Weights of a small GPT-style language model, trained from scratch on English Wikipedia: no biases in attention or MLP, tied embeddings.
Each number is 50 + 10 x the weight over its row's rms, rounded and kept within 0 to 99. Layers, rows and columns count from 0. The size before them is the row's rms in percent of the matrix's.

# k: layer 7 attention key, 96x96, rms 0.165, rows 16-31, columns 0-95
# q: layer 7 attention query, 96x96, rms 0.161, rows 17-31, columns 0-95
# v: layer 7 attention value, 96x96, rms 0.293, rows 0-20, columns 0-95
# o: layer 7 attention output (transposed), 96x96, rms 0.255, rows 0-19, columns 0-95
k16 107:62 56 47 58 46 56 43 61 60 54 55 57 44 44 53 47 48 68 61 29 50 27 37 63 47 43 44 46 36 55 45 59 45 50 45 43 56 64 43 48 42 65 62 37 61 44 42 42 36 48 37 63 32 57 41 56 58 54 53 41 60 61 40 42 52 65 42 52 65 53 68 51 48 78 53 53 46 51 47 61 62 65 51 45 39 48 46 54 71 62 36 43 43 62 57 68
q17 108:50 64 57 39 58 61 65 59 48 47 54 66 47 60 41 58 37 60 57 57 45 39 60 52 61 72 63 32 41 32 51 48 45 55 57 34 49 40 38 44 51 27 55 60 65 40 51 44 56 66 33 40 48 68 55 36 46 49 49 53 38 59 40 47 46 47 41 38 67 46 51 65 62 72 52 43 56 48 66 40 44 46 66 45 53 56 44 54 51 63 37 48 53 41 48 40
k17 108:40 65 51 52 67 55 65 51 46 45 61 47 46 63 43 74 41 51 53 45 56 45 57 43 61 37 50 38 57 63 30 38 33 55 68 38 55 60 54 59 71 51 44 38 38 48 58 52 62 41 46 29 57 55 48 35 38 35 54 35 32 49 41 46 50 41 54 52 57 44 36 58 52 49 72 46 67 31 58 47 46 56 47 56 49 43 37 50 54 46 57 47 64 51 51 59
q18 112:46 33 62 45 54 30 39 49 48 52 56 44 59 61 49 40 40 45 51 50 65 58 47 60 33 63 54 65 56 46 62 45 44 62 72 44 47 45 45 54 37 40 58 53 49 50 51 40 56 53 58 39 44 33 61 39 29 38 58 53 55 58 52 59 31 56 49 52 55 54 61 57 58 52 49 75 52 63 49 26 54 26 44 54 46 55 44 66 53 43 23 50 52 47 50 60
k18 104:51 39 53 62 53 49 42 45 41 47 53 32 41 32 58 60 35 47 61 56 49 36 59 40 33 63 63 49 51 52 37 52 37 74 62 33 56 45 46 48 39 51 54 36 59 48 48 59 67 47 82 55 54 48 50 42 56 37 45 54 61 60 59 56 45 44 44 67 65 46 50 46 55 62 35 75 67 36 47 52 68 41 40 51 50 43 49 60 56 54 53 52 46 43 55 49
q19 122:35 59 38 45 48 45 45 38 50 39 46 34 34 50 56 45 55 68 48 54 76 57 46 65 52 52 69 50 48 32 49 53 46 41 60 55 40 46 42 67 48 42 47 48 66 54 30 50 69 40 55 55 64 37 47 54 56 33 52 53 55 52 33 61 57 16 38 47 44 54 52 42 49 69 65 60 45 51 64 57 61 47 47 41 43 44 44 39 49 60 51 42 44 48 51 51
k19 119:46 47 30 62 40 38 42 57 54 49 54 48 35 49 46 63 59 48 29 41 60 49 48 64 54 60 50 50 46 53 51 53 42 51 51 58 35 56 44 67 50 40 48 41 50 42 38 41 59 39 39 60 53 61 52 43 55 62 53 44 43 30 43 50 34 50 65 48 51 58 41 62 42 34 41 65 53 40 70 50 51 44 33 61 44 63 52 50 69 64 47 50 66 67 71 27
q20 102:63 54 48 41 51 59 56 39 49 43 45 42 56 51 58 45 50 38 55 72 44 50 38 56 64 53 42 52 53 38 52 46 62 47 43 40 77 55 48 67 51 61 46 52 57 51 50 65 47 38 62 41 65 34 54 36 51 58 40 44 33 54 56 66 40 31 59 37 34 48 42 39 51 54 54 44 61 38 61 54 52 67 36 45 41 47 46 57 29 75 39 36 58 50 55 61
k20 110:63 53 58 64 43 48 50 45 70 62 52 49 59 65 71 46 54 53 44 62 38 55 36 39 40 40 56 43 59 55 66 43 48 48 43 47 49 57 62 52 51 65 50 57 70 46 62 22 58 52 56 40 49 49 52 53 66 56 48 63 52 50 58 65 40 43 55 37 37 49 38 45 32 45 55 60 48 57 62 45 64 45 61 62 50 42 28 48 50 58 24 44 57 43 63 45
q21 115:36 33 39 46 46 57 44 30 63 53 44 54 57 49 48 49 58 46 45 35 47 47 56 49 31 56 51 47 44 54 53 46 57 52 38 58 62 57 61 62 57 44 56 41 55 32 43 64 49 37 58 37 60 46 57 51 56 42 44 45 49 41 51 41 39 46 45 31 44 28 57 65 65 52 69 42 57 78 51 39 53 56 51 72 38 52 63 54 46 71 65 58 64 51 50 64
k21 117:58 67 63 37 50 52 36 44 53 53 38 40 46 49 52 40 49 44 30 57 28 33 61 54 26 49 53 30 52 51 67 40 51 40 46 62 49 56 50 47 47 26 70 62 47 55 70 58 43 28 60 37 45 37 57 59 48 54 68 54 53 51 60 54 36 54 58 53 49 69 43 68 49 49 45 51 50 45 48 50 44 49 64 64 36 55 46 57 59 53 49 53 55 54 48 50
q22 108:56 39 42 31 43 61 49 55 24 72 44 50 44 43 47 37 47 64 71 49 49 31 42 52 69 57 44 35 53 53 57 63 56 48 43 59 53 37 60 52 38 39 51 40 47 52 70 44 53 41 55 47 54 51 42 56 54 35 43 53 45 49 49 60 39 47 50 58 55 63 44 50 56 31 58 53 51 51 58 25 50 57 38 56 66 36 56 32 52 54 46 67 33 43 40 45
k22 110:58 43 44 42 59 66 35 43 74 57 50 44 44 44 47 54 59 62 62 49 54 35 52 57 56 49 46 50 58 53 28 48 61 33 48 46 39 65 64 38 33 37 53 51 62 63 48 45 35 44 49 50 62 50 49 52 46 42 72 40 61 58 49 57 49 66 47 55 52 53 51 45 38 41 65 59 59 49 68 36 44 49 32 46 64 41 43 52 37 35 35 48 42 39 38 32
q23 114:47 53 61 41 66 55 53 62 57 42 44 49 47 46 39 55 38 56 36 41 27 67 46 54 59 48 69 48 61 54 40 48 41 53 53 62 56 55 46 59 35 52 32 28 54 41 61 39 54 25 54 52 60 62 55 66 50 74 53 70 66 49 42 52 62 53 54 57 50 39 43 40 46 59 37 48 43 54 54 38 48 58 46 64 50 46 31 66 40 41 57 51 51 38 45 49
k23 108:55 38 53 42 59 41 49 62 58 46 57 30 50 39 51 36 31 40 29 60 45 66 43 56 62 45 42 45 55 46 36 49 56 48 56 52 51 49 29 61 49 62 40 40 57 50 50 45 51 46 54 47 35 56 69 55 49 48 38 56 68 52 50 72 55 72 37 48 39 47 53 51 67 49 61 28 36 33 56 37 51 47 42 37 36 64 46 64 45 45 52 63 57 47 57 45
q24 101:38 46 40 32 38 48 43 58 53 49 31 40 39 55 20 52 33 37 54 54 61 57 44 49 56 41 46 47 78 65 48 56 47 49 49 50 62 59 62 54 41 51 62 47 64 40 52 55 42 57 59 31 45 47 48 60 62 67 41 51 52 58 34 43 36 56 53 57 67 52 52 34 37 46 56 60 61 52 46 55 58 44 53 46 58 64 56 53 49 57 43 38 73 56 58 62
k24 105:65 75 41 51 35 46 54 38 54 54 26 51 51 45 48 78 40 22 56 53 54 57 69 58 50 46 41 68 64 45 53 51 48 59 43 48 52 43 60 35 35 54 47 47 54 49 42 47 47 46 54 38 59 70 60 56 58 53 40 53 61 47 52 39 55 59 44 47 46 63 54 40 53 42 53 50 45 40 47 51 58 52 62 44 54 49 43 41 50 48 51 60 61 80 66 63
q25 111:56 41 42 49 47 37 59 47 59 40 62 40 55 63 36 59 65 33 51 44 60 61 55 59 35 31 55 41 67 57 61 38 56 39 48 49 38 65 38 41 49 46 56 38 54 25 42 50 50 67 63 51 61 46 65 52 59 46 43 65 49 38 60 56 59 47 48 70 66 53 66 66 58 48 59 45 52 43 42 50 30 56 48 42 63 36 40 53 56 44 56 44 43 46 59 61
k25 113:46 43 48 41 48 68 49 48 41 29 30 31 57 44 54 57 50 50 58 68 47 44 44 52 50 46 41 29 42 43 70 44 58 54 59 57 60 35 49 44 54 49 39 45 49 49 40 64 58 58 56 47 61 44 68 56 65 39 58 54 49 44 48 40 61 64 64 58 53 57 69 65 53 41 25 49 39 58 64 41 40 62 33 50 52 35 49 43 62 56 37 40 44 53 60 56
q26 108:43 50 42 43 39 54 42 70 52 25 49 31 65 49 67 59 63 60 48 45 46 39 47 69 40 58 32 57 49 66 40 32 62 52 57 46 52 38 41 46 35 50 45 58 47 40 51 40 36 56 42 44 61 58 57 54 40 40 30 43 66 45 54 58 39 33 58 51 36 48 45 50 48 55 58 59 51 44 55 66 40 53 51 44 44 62 63 61 63 41 56 39 34 37 46 49
k26 105:44 44 37 53 47 42 69 57 49 65 53 33 54 48 48 52 46 62 48 52 30 43 41 51 46 58 53 53 44 38 54 42 50 68 67 69 60 56 64 31 56 55 40 56 44 29 51 48 26 56 57 55 63 62 48 51 48 64 25 36 40 47 53 62 44 55 53 48 60 52 51 53 38 46 40 39 61 42 70 58 67 58 49 49 49 56 55 56 58 63 63 47 32 52 36 57
q27 109:50 49 40 53 50 47 42 51 66 59 54 48 61 32 54 54 48 60 56 66 51 42 37 37 25 52 40 53 38 39 51 34 66 48 51 43 46 54 61 44 52 46 51 42 38 58 40 71 76 47 33 47 44 65 58 32 70 72 54 55 56 50 47 49 49 51 40 59 38 47 32 61 57 64 70 52 40 45 45 55 50 66 48 46 71 57 54 51 60 48 41 49 51 49 48 48
k27 111:54 61 48 47 56 67 31 63 62 45 67 56 39 48 61 49 46 52 48 46 61 49 35 42 43 68 51 50 51 60 47 38 51 75 42 57 45 51 59 59 49 53 34 60 36 54 50 66 50 57 41 36 60 42 52 60 39 59 18 47 39 56 43 48 54 53 53 48 69 63 46 40 56 50 55 73 48 47 51 50 51 64 61 44 38 44 47 63 40 62 34 54 35 63 43 52
q28 106:58 59 53 55 42 55 56 46 41 56 72 56 54 56 62 49 50 57 56 42 39 51 69 52 46 65 65 49 40 52 67 51 76 49 59 57 61 45 56 61 40 46 45 37 43 44 43 39 45 52 44 50 50 58 41 57 44 30 46 69 40 41 83 48 57 42 53 47 54 54 63 43 54 57 53 62 48 28 42 52 32 36 51 67 39 56 36 40 44 51 39 35 47 45 56 47
k28 105:35 53 38 55 56 55 45 44 38 26 51 48 55 62 61 46 36 66 47 55 48 48 43 61 39 44 51 28 44 39 57 60 62 42 61 71 43 50 55 52 37 52 49 53 41 47 69 42 49 45 62 47 55 71 29 35 47 50 65 50 50 51 61 37 33 56 44 55 56 22 54 45 49 47 48 36 32 44 43 68 48 47 41 58 44 37 51 44 44 51 54 38 59 45 42 42
q29 114:51 62 52 72 57 56 45 42 56 39 71 51 57 51 34 42 51 39 33 43 56 27 37 61 48 39 57 50 43 53 33 43 48 52 66 62 47 41 43 60 63 39 51 55 56 46 74 60 57 67 58 67 44 39 55 27 47 61 40 61 42 54 52 50 62 65 45 61 52 53 48 31 43 41 52 50 39 59 60 32 50 49 53 57 40 48 49 40 51 54 57 42 52 44 41 63
k29 114:52 57 53 52 28 71 39 62 40 55 36 36 53 49 24 46 26 36 53 51 54 38 32 41 48 53 58 64 47 61 48 44 51 41 48 43 37 50 47 66 52 40 49 62 45 52 57 29 53 58 42 66 39 43 60 31 60 40 49 36 44 34 54 53 59 44 67 68 46 39 49 56 62 63 51 31 44 55 57 47 39 43 52 53 48 53 54 44 43 56 55 60 47 51 44 52
q30 102:61 61 51 54 68 56 65 47 42 45 73 53 32 44 31 50 46 54 47 49 30 57 50 47 63 47 53 47 49 32 48 44 46 46 57 56 42 58 45 45 51 52 62 65 45 57 44 79 46 47 29 49 77 42 41 49 49 63 37 48 55 44 70 38 37 58 37 45 52 42 38 43 54 51 52 51 41 40 53 37 60 50 56 55 45 35 51 49 44 55 45 41 51 42 71 66
k30 101:48 53 45 55 53 56 55 58 46 71 50 56 41 62 52 51 41 43 49 45 42 55 48 48 58 40 41 38 52 40 34 48 44 35 54 52 30 45 54 63 49 76 58 68 37 57 61 54 49 58 41 45 61 50 50 53 66 38 53 53 69 47 69 50 45 39 59 49 54 53 36 51 80 62 54 56 41 59 53 52 65 58 59 60 35 28 61 53 57 36 63 41 60 50 68 51
q31 112:53 71 47 59 56 56 40 68 49 41 46 57 43 30 46 46 50 61 58 44 42 51 54 36 54 48 45 35 53 51 57 39 63 48 52 41 41 48 43 48 47 28 64 45 43 58 66 49 40 66 55 46 40 49 52 72 69 42 53 62 41 45 39 54 54 57 46 70 55 27 52 45 60 48 49 42 62 44 64 45 42 35 61 50 54 53 60 53 36 67 49 56 45 66 52 22
k31 115:64 48 55 73 46 56 47 56 58 57 52 50 47 44 52 59 51 59 39 36 57 57 37 53 42 30 57 54 48 51 55 41 52 53 46 56 39 42 36 35 67 54 54 47 42 54 39 63 38 46 50 42 70 68 48 55 40 39 67 52 54 67 40 56 49 47 44 64 39 46 43 39 59 40 54 41 85 55 62 43 36 48 52 51 62 46 62 55 33 55 43 45 62 69 33 55
v0 138:57 46 46 47 40 40 54 60 29 64 60 42 36 53 52 40 51 52 43 39 63 59 29 41 51 54 56 53 52 52 59 53 38 35 42 34 51 66 54 47 48 53 42 45 40 56 45 40 40 51 57 30 58 42 52 53 62 51 53 49 40 50 66 64 54 58 61 57 69 64 54 43 51 34 38 57 64 38 32 68 19 60 31 60 47 54 45 50 43 46 64 47 48 46 50 59
o0 139:49 51 73 16 57 58 35 48 34 49 57 29 49 38 62 49 54 34 37 56 52 45 54 36 45 63 46 51 58 55 50 49 48 61 34 59 75 46 42 59 52 50 41 43 58 43 42 54 63 64 48 59 43 44 57 65 57 49 39 55 54 52 57 44 28 68 40 53 55 52 29 59 58 39 39 47 54 51 55 48 46 53 60 56 68 61 43 52 42 59 52 50 58 48 61 49
v1 136:43 67 48 64 68 42 47 47 45 51 48 63 43 47 49 62 51 54 59 57 41 64 48 48 42 46 44 51 59 56 53 58 42 73 53 51 39 36 47 36 43 50 56 47 57 42 60 34 54 40 37 61 44 41 61 61 71 66 55 62 47 33 42 60 51 50 43 59 58 34 34 58 62 50 42 61 40 36 37 41 40 57 45 62 71 45 46 51 38 37 51 53 29 50 26 50
o1 127:40 41 46 47 32 48 42 49 35 45 37 38 56 46 57 47 57 49 40 60 52 42 57 74 55 56 51 46 44 40 41 67 50 39 43 63 40 38 44 60 41 46 55 51 41 52 59 77 52 40 53 58 51 54 39 37 49 43 46 59 27 35 49 50 51 51 65 51 39 39 58 63 55 63 32 52 46 72 62 65 40 57 65 48 50 37 60 56 37 63 54 61 67 62 54 48
v2 138:48 68 56 59 37 55 54 62 41 61 60 58 60 32 61 45 45 56 55 51 54 41 61 44 64 57 60 48 54 45 50 69 44 48 50 53 49 36 54 20 59 37 37 39 54 53 37 49 55 44 50 42 48 51 37 33 39 50 54 37 46 37 51 63 42 60 54 49 40 70 54 48 62 37 46 47 36 57 47 21 67 37 51 56 30 45 49 49 43 45 44 53 42 63 61 40
o2 137:40 70 50 60 60 34 51 39 51 38 70 71 47 63 55 43 70 61 59 43 42 51 38 61 40 67 54 47 43 56 49 46 48 65 40 48 53 51 55 60 36 60 46 52 47 55 63 36 38 62 46 48 50 47 32 47 63 66 28 47 40 52 53 41 32 43 47 57 58 42 48 40 50 61 45 30 32 40 48 67 50 47 65 53 38 55 40 55 63 61 46 51 43 52 59 56
v3 126:44 73 50 48 58 50 40 64 54 45 50 62 56 31 45 54 49 57 56 72 39 45 52 47 60 44 34 50 43 63 40 63 69 50 55 26 47 64 50 41 41 53 38 38 51 47 40 57 42 50 46 47 36 62 35 58 50 51 48 44 67 43 59 54 48 25 55 49 39 41 59 33 60 47 31 54 51 47 62 59 29 54 63 63 35 53 52 44 51 43 52 41 38 48 40 45
o3 126:39 32 50 55 57 26 50 40 61 48 55 47 41 51 63 56 49 50 53 52 62 29 62 51 51 48 44 46 58 58 39 51 39 60 47 49 48 31 51 52 45 40 44 51 61 61 51 47 79 63 54 60 50 44 51 48 32 40 50 49 35 61 51 50 50 45 35 47 40 52 50 51 41 63 66 61 57 55 60 68 54 33 50 37 27 38 41 69 73 58 37 51 51 58 54 48
v4 141:35 64 53 59 49 53 57 37 60 43 36 57 40 34 60 37 45 41 56 35 56 30 40 41 60 50 36 56 37 50 58 69 34 40 81 61 46 46 44 43 48 59 51 41 43 59 66 49 50 59 54 45 60 48 47 59 52 33 25 59 51 50 43 55 48 56 54 37 32 41 68 64 56 43 61 54 54 51 45 45 42 46 59 60 52 61 44 58 55 46 48 54 55 47 52 29
o4 135:63 34 65 35 41 40 44 61 42 50 52 69 60 58 51 67 51 61 56 35 48 56 53 54 48 63 63 48 48 54 47 41 31 39 44 42 62 48 49 53 51 56 50 62 48 71 35 67 53 53 74 48 49 45 64 45 39 54 37 52 50 39 45 47 41 24 43 56 52 51 43 41 60 63 52 42 48 51 31 49 48 69 62 48 39 49 54 54 51 33 67 50 36 67 50 49
v5 128:37 45 48 41 38 52 34 48 61 49 54 48 82 52 45 57 59 38 64 27 39 56 56 51 55 59 53 45 44 53 48 46 43 47 36 53 52 54 50 62 63 75 46 51 48 38 46 72 61 39 57 50 59 59 56 35 47 32 45 56 65 42 74 47 40 43 47 64 35 41 34 56 38 52 63 54 48 57 39 42 47 48 40 49 46 65 44 37 49 62 44 41 40 59 49 47
o5 132:70 61 30 62 57 58 56 51 48 55 54 36 58 43 39 45 49 49 74 48 56 45 41 65 44 36 30 55 39 66 52 59 55 41 57 38 57 49 68 42 43 60 28 48 55 42 27 47 33 41 60 58 50 56 41 53 45 51 44 51 63 64 40 35 55 64 55 43 42 43 55 33 52 57 58 34 53 41 43 52 49 51 51 47 57 55 51 63 62 31 43 49 57 57 36 41
v6 133:76 43 33 45 59 49 49 33 34 49 55 66 53 44 65 53 49 39 46 63 48 57 45 63 54 59 53 59 40 53 43 35 61 47 49 60 49 56 57 36 49 61 50 65 45 45 57 46 49 57 34 42 45 61 48 46 37 35 57 45 39 61 46 49 45 46 41 69 16 49 61 77 49 53 51 65 58 39 44 50 37 45 41 47 44 60 53 46 60 44 45 57 51 44 65 64
o6 126:66 51 56 48 47 47 59 60 36 60 58 37 63 51 49 53 48 40 45 66 51 47 48 41 49 38 62 58 31 66 47 66 37 65 60 34 57 42 40 40 48 56 47 39 55 50 55 50 69 55 53 65 40 50 45 44 57 66 40 53 64 45 69 75 56 31 61 37 36 55 64 44 44 57 49 36 30 45 52 49 61 41 40 63 52 46 54 40 36 46 42 56 38 44 47 40
v7 132:34 54 44 57 42 65 54 58 80 41 45 34 51 40 48 38 56 35 39 50 46 61 49 43 52 42 57 40 55 68 37 57 34 45 61 67 58 50 47 40 63 43 37 44 69 61 63 60 38 46 41 58 50 57 59 48 50 44 53 20 46 38 62 37 49 47 39 49 54 54 60 30 53 55 42 64 53 52 43 68 45 45 43 45 61 52 46 48 58 45 52 55 42 58 34 43
o7 132:62 43 55 55 47 65 55 36 35 46 57 50 37 40 57 65 44 63 40 46 42 53 51 64 49 45 35 61 66 47 72 39 43 67 48 41 58 56 49 64 58 61 54 44 60 36 43 50 42 54 40 38 50 46 48 49 55 49 46 44 47 56 44 49 58 33 36 29 44 41 50 35 55 56 39 52 60 38 45 55 69 61 69 41 39 28 46 70 47 47 45 43 57 46 73 54
v8 135:55 53 58 49 52 37 49 53 55 48 72 73 53 40 36 69 56 48 34 47 27 40 42 55 43 52 49 42 42 45 39 44 37 46 62 48 54 52 38 46 60 32 56 55 52 56 46 49 48 71 53 56 58 55 59 41 60 55 48 69 45 61 69 40 44 59 36 62 70 49 49 27 35 37 38 51 30 47 58 53 44 53 52 37 50 53 33 45 56 42 50 61 55 50 53 38
o8 126:64 44 62 48 55 50 58 49 57 50 39 49 29 51 45 73 49 52 33 43 49 43 39 43 44 35 58 58 58 70 30 43 50 37 35 39 43 63 54 58 50 49 73 51 46 46 55 34 56 50 62 49 56 51 28 51 47 48 47 42 44 73 56 49 40 71 54 37 45 40 48 56 39 36 52 45 47 59 50 43 36 49 54 41 50 42 53 51 38 71 61 39 63 61 40 46
v9 135:44 42 67 44 55 67 49 56 25 43 25 62 35 45 57 40 58 44 55 49 52 48 43 53 39 52 43 37 61 40 36 54 53 44 37 66 66 46 56 32 46 65 55 52 59 47 41 45 61 56 38 51 49 56 46 40 48 47 44 49 52 42 45 58 42 37 48 55 71 52 33 42 43 60 46 55 45 53 58 38 42 61 46 40 53 66 55 46 45 77 61 63 71 42 40 47
o9 131:51 57 49 43 46 40 68 48 41 64 60 59 39 41 46 44 42 54 51 42 48 53 38 67 60 34 53 55 55 41 39 52 43 62 70 44 53 49 45 63 43 40 47 38 59 48 52 64 43 44 50 44 46 46 54 47 52 63 50 54 45 49 53 51 46 51 45 55 50 47 30 60 62 50 35 48 73 52 54 45 73 50 14 62 49 56 62 35 77 50 66 64 57 64 50 47
v10 131:50 55 31 53 51 46 37 66 31 47 36 57 54 49 67 52 49 67 55 46 38 57 62 32 65 59 65 44 46 42 55 57 52 40 52 39 46 46 35 57 56 43 44 47 31 60 51 41 49 55 54 35 31 54 71 60 63 39 43 51 47 39 46 40 55 54 50 60 43 60 59 33 40 57 68 52 62 43 66 56 65 44 54 47 61 60 57 52 55 43 35 65 44 59 34 49
o10 130:32 44 50 52 77 60 54 58 34 49 52 63 35 61 47 53 52 47 52 49 48 42 54 37 38 54 50 50 46 53 58 59 51 58 60 40 71 59 56 64 49 54 51 55 50 39 48 54 52 37 60 50 58 55 42 31 34 29 54 57 50 48 72 30 39 34 58 51 61 40 50 65 44 45 50 54 43 45 44 70 50 55 43 63 41 25 58 47 52 43 51 56 64 33 39 59
v11 131:44 26 34 69 68 52 64 48 67 44 34 43 59 62 38 56 39 36 51 52 47 49 45 50 33 56 41 44 43 51 49 61 56 51 51 41 45 51 49 45 58 60 47 59 43 71 55 58 58 60 58 45 39 55 61 38 58 48 58 49 62 39 42 68 37 52 49 38 68 50 56 45 54 38 64 63 47 52 27 53 35 54 60 44 44 62 71 55 50 33 33 45 55 48 48 56
o11 124:50 49 33 43 41 58 46 46 53 52 48 40 54 27 56 67 47 59 59 42 62 43 45 38 47 52 63 71 34 34 49 60 49 57 38 50 32 61 55 59 69 46 52 49 41 46 49 51 44 57 40 54 65 59 44 43 43 30 46 36 68 40 54 52 49 36 28 45 43 59 57 53 46 68 46 41 77 49 69 59 43 55 59 50 49 51 70 37 50 44 49 48 48 60 51 52
v12 130:69 60 58 69 60 56 52 41 54 60 57 42 37 56 60 43 56 50 49 47 53 48 69 56 59 25 51 44 32 35 60 48 51 63 42 55 58 64 53 57 39 45 62 44 46 54 51 64 54 61 49 58 40 46 41 40 67 49 34 40 53 36 53 59 58 40 42 43 41 60 47 49 56 49 61 44 39 30 58 56 38 36 43 27 49 39 41 46 48 64 67 42 30 57 48 54
o12 132:67 49 58 51 33 54 41 30 49 54 37 48 40 57 35 44 65 43 59 58 57 36 52 57 47 53 47 49 74 41 57 46 42 54 55 45 31 67 60 57 45 44 37 49 58 56 50 22 59 42 52 55 49 46 50 59 58 55 54 56 40 40 56 62 40 41 61 61 65 59 65 45 49 56 35 72 47 53 62 40 34 52 47 60 39 61 56 55 48 24 55 57 45 46 50 40
v13 132:47 69 63 41 42 45 54 56 55 45 38 44 61 62 61 58 55 53 51 33 49 53 31 53 34 44 56 66 56 08 53 49 63 35 42 37 42 46 44 55 46 42 70 49 52 52 45 54 68 50 47 35 54 60 53 43 44 73 39 29 48 47 51 58 69 52 53 57 44 48 48 59 47 53 52 50 52 51 55 58 46 51 40 60 59 48 48 66 64 44 51 39 52 42 50 36
o13 130:52 31 39 34 56 41 43 46 47 40 45 52 43 34 68 34 37 41 47 38 48 51 48 51 63 57 74 47 66 62 53 51 49 69 52 45 43 50 65 21 37 43 41 54 55 57 50 51 50 33 57 47 42 60 45 54 53 42 41 56 60 59 44 47 48 66 61 57 48 52 57 71 48 52 24 51 40 49 32 47 53 43 55 37 63 64 45 44 55 59 41 61 41 45 44 49
v14 137:63 57 57 54 49 50 61 60 51 37 29 36 33 37 63 46 47 60 50 44 33 41 56 43 56 41 39 72 59 51 41 45 63 63 57 50 51 60 46 55 79 60 52 62 42 54 55 65 59 42 45 53 53 45 44 43 42 62 55 46 53 53 50 53 57 58 47 58 55 39 41 52 45 31 29 44 51 51 44 54 55 61 38 74 42 60 49 26 50 37 30 57 55 41 55 50
o14 131:32 53 46 30 63 49 45 50 61 52 56 46 69 67 59 55 42 58 55 59 44 47 51 71 35 54 57 40 59 62 57 49 48 53 39 53 35 41 54 53 38 57 50 38 49 62 49 47 38 54 57 39 52 64 44 58 48 49 30 49 73 56 46 51 55 67 57 25 39 58 38 54 37 42 47 69 57 48 65 58 75 52 47 41 32 46 52 47 41 53 55 57 45 53 57 39
v15 129:46 56 54 51 45 66 51 47 46 40 64 41 49 64 40 74 36 43 47 31 50 41 49 47 47 59 49 51 56 58 42 53 70 50 40 49 47 54 41 44 43 45 56 49 51 50 45 33 55 55 71 53 56 57 49 71 55 56 44 46 38 57 50 63 48 33 39 33 17 50 51 48 55 47 44 45 50 54 46 49 48 74 36 53 30 43 47 48 72 31 56 64 39 44 48 44
o15 134:57 35 50 49 28 41 43 59 50 46 48 58 55 48 64 45 62 71 55 36 46 47 56 56 52 57 52 53 49 65 70 61 59 43 42 34 55 62 49 32 38 34 57 51 62 68 43 47 66 56 38 60 44 52 31 50 30 61 74 51 47 47 48 54 46 49 41 45 38 52 40 49 35 31 50 56 40 42 67 49 49 40 61 52 72 45 48 37 56 59 50 47 44 49 47 42
v16 136:36 60 59 26 50 43 48 77 61 52 39 61 64 40 69 58 57 53 42 61 56 47 46 67 41 41 46 47 42 33 40 62 37 58 54 45 46 72 57 57 47 56 56 60 67 49 42 46 48 47 63 50 55 42 52 49 54 37 43 45 43 48 34 58 46 32 39 61 41 56 49 51 50 40 50 43 49 67 60 74 53 52 57 47 37 36 64 51 33 37 47 42 53 52 54 57
o16 124:59 48 44 48 56 40 54 50 41 52 58 62 33 58 47 39 38 39 51 50 75 51 67 44 51 57 55 58 52 56 45 44 61 61 46 51 55 43 48 58 51 42 41 35 46 45 53 58 65 56 48 47 33 35 47 52 41 24 57 33 40 59 31 46 68 54 59 51 47 50 68 56 39 60 42 58 42 41 62 54 47 57 48 51 45 58 33 59 71 57 65 60 22 65 47 51
v17 132:62 52 39 51 44 33 45 55 42 55 40 43 56 48 66 45 66 55 46 70 47 50 49 50 40 50 48 52 51 73 44 62 61 33 45 54 78 44 40 47 56 35 51 32 47 54 43 58 60 48 34 62 59 48 52 46 59 38 41 43 53 51 53 52 53 33 59 56 54 51 46 42 69 43 72 41 56 39 37 50 57 69 44 51 49 43 42 48 32 55 67 36 41 56 65 38
o17 126:50 42 35 32 39 58 60 44 61 44 38 35 43 35 41 44 51 57 47 60 42 51 46 45 44 54 49 32 25 40 61 58 64 79 42 47 58 37 49 59 53 46 42 50 56 50 44 44 51 60 54 39 56 46 63 46 50 66 46 54 44 55 56 46 40 57 49 48 67 66 56 47 42 53 45 61 39 54 41 64 65 64 44 51 37 50 32 67 68 53 73 54 52 41 45 59
v18 124:65 38 62 52 49 46 34 51 51 60 29 52 73 50 33 43 52 46 34 34 48 48 62 54 48 47 43 38 34 57 45 51 55 50 67 27 38 66 56 71 39 60 44 50 43 26 58 50 64 50 44 47 50 64 45 47 42 47 47 39 37 47 47 55 52 72 59 40 52 49 69 42 50 48 47 55 65 54 41 57 50 59 48 59 58 36 71 54 56 51 59 52 58 54 55 44
o18 126:53 51 47 44 47 50 53 55 66 59 55 49 51 38 39 52 44 56 64 56 54 42 56 42 49 66 61 61 63 55 43 29 49 67 46 64 58 62 39 45 62 40 50 60 53 56 50 44 48 66 39 44 40 64 42 45 28 37 35 56 53 49 42 65 50 47 45 54 65 50 51 44 60 61 64 60 68 38 40 65 41 57 25 39 71 37 44 55 30 44 34 47 44 53 47 39
v19 140:48 57 57 35 51 52 39 57 60 60 36 47 53 51 46 51 31 53 53 57 36 38 27 60 76 48 57 51 63 46 71 51 64 57 56 48 40 43 42 55 53 44 47 53 49 52 56 58 37 57 40 37 51 70 53 43 57 45 56 54 43 60 46 42 38 27 56 46 59 58 54 62 53 60 43 65 62 66 31 52 48 43 43 35 46 68 31 51 46 45 60 38 36 61 46 43
o19 143:50 62 64 51 56 50 60 38 44 46 56 50 42 40 75 53 52 67 62 48 51 61 53 47 58 51 60 55 41 43 32 68 50 51 38 40 63 41 35 37 35 68 49 43 64 44 53 49 59 40 75 48 43 53 57 63 50 32 52 49 53 64 58 39 52 55 27 51 55 49 52 25 38 59 52 62 50 53 49 41 52 42 59 33 51 45 55 61 35 40 54 64 54 49 34 54
v20 138:28 53 43 45 48 47 48 66 41 54 58 51 53 50 65 43 51 32 52 51 47 66 37 65 57 46 32 43 48 59 59 51 62 60 44 47 42 45 47 44 54 41 70 52 60 39 62 31 61 57 52 50 49 52 35 46 39 59 49 48 58 50 48 33 48 64 46 50 74 67 45 40 69 50 66 47 66 51 54 27 55 42 57 54 52 60 30 35 69 42 60 45 45 58 52 48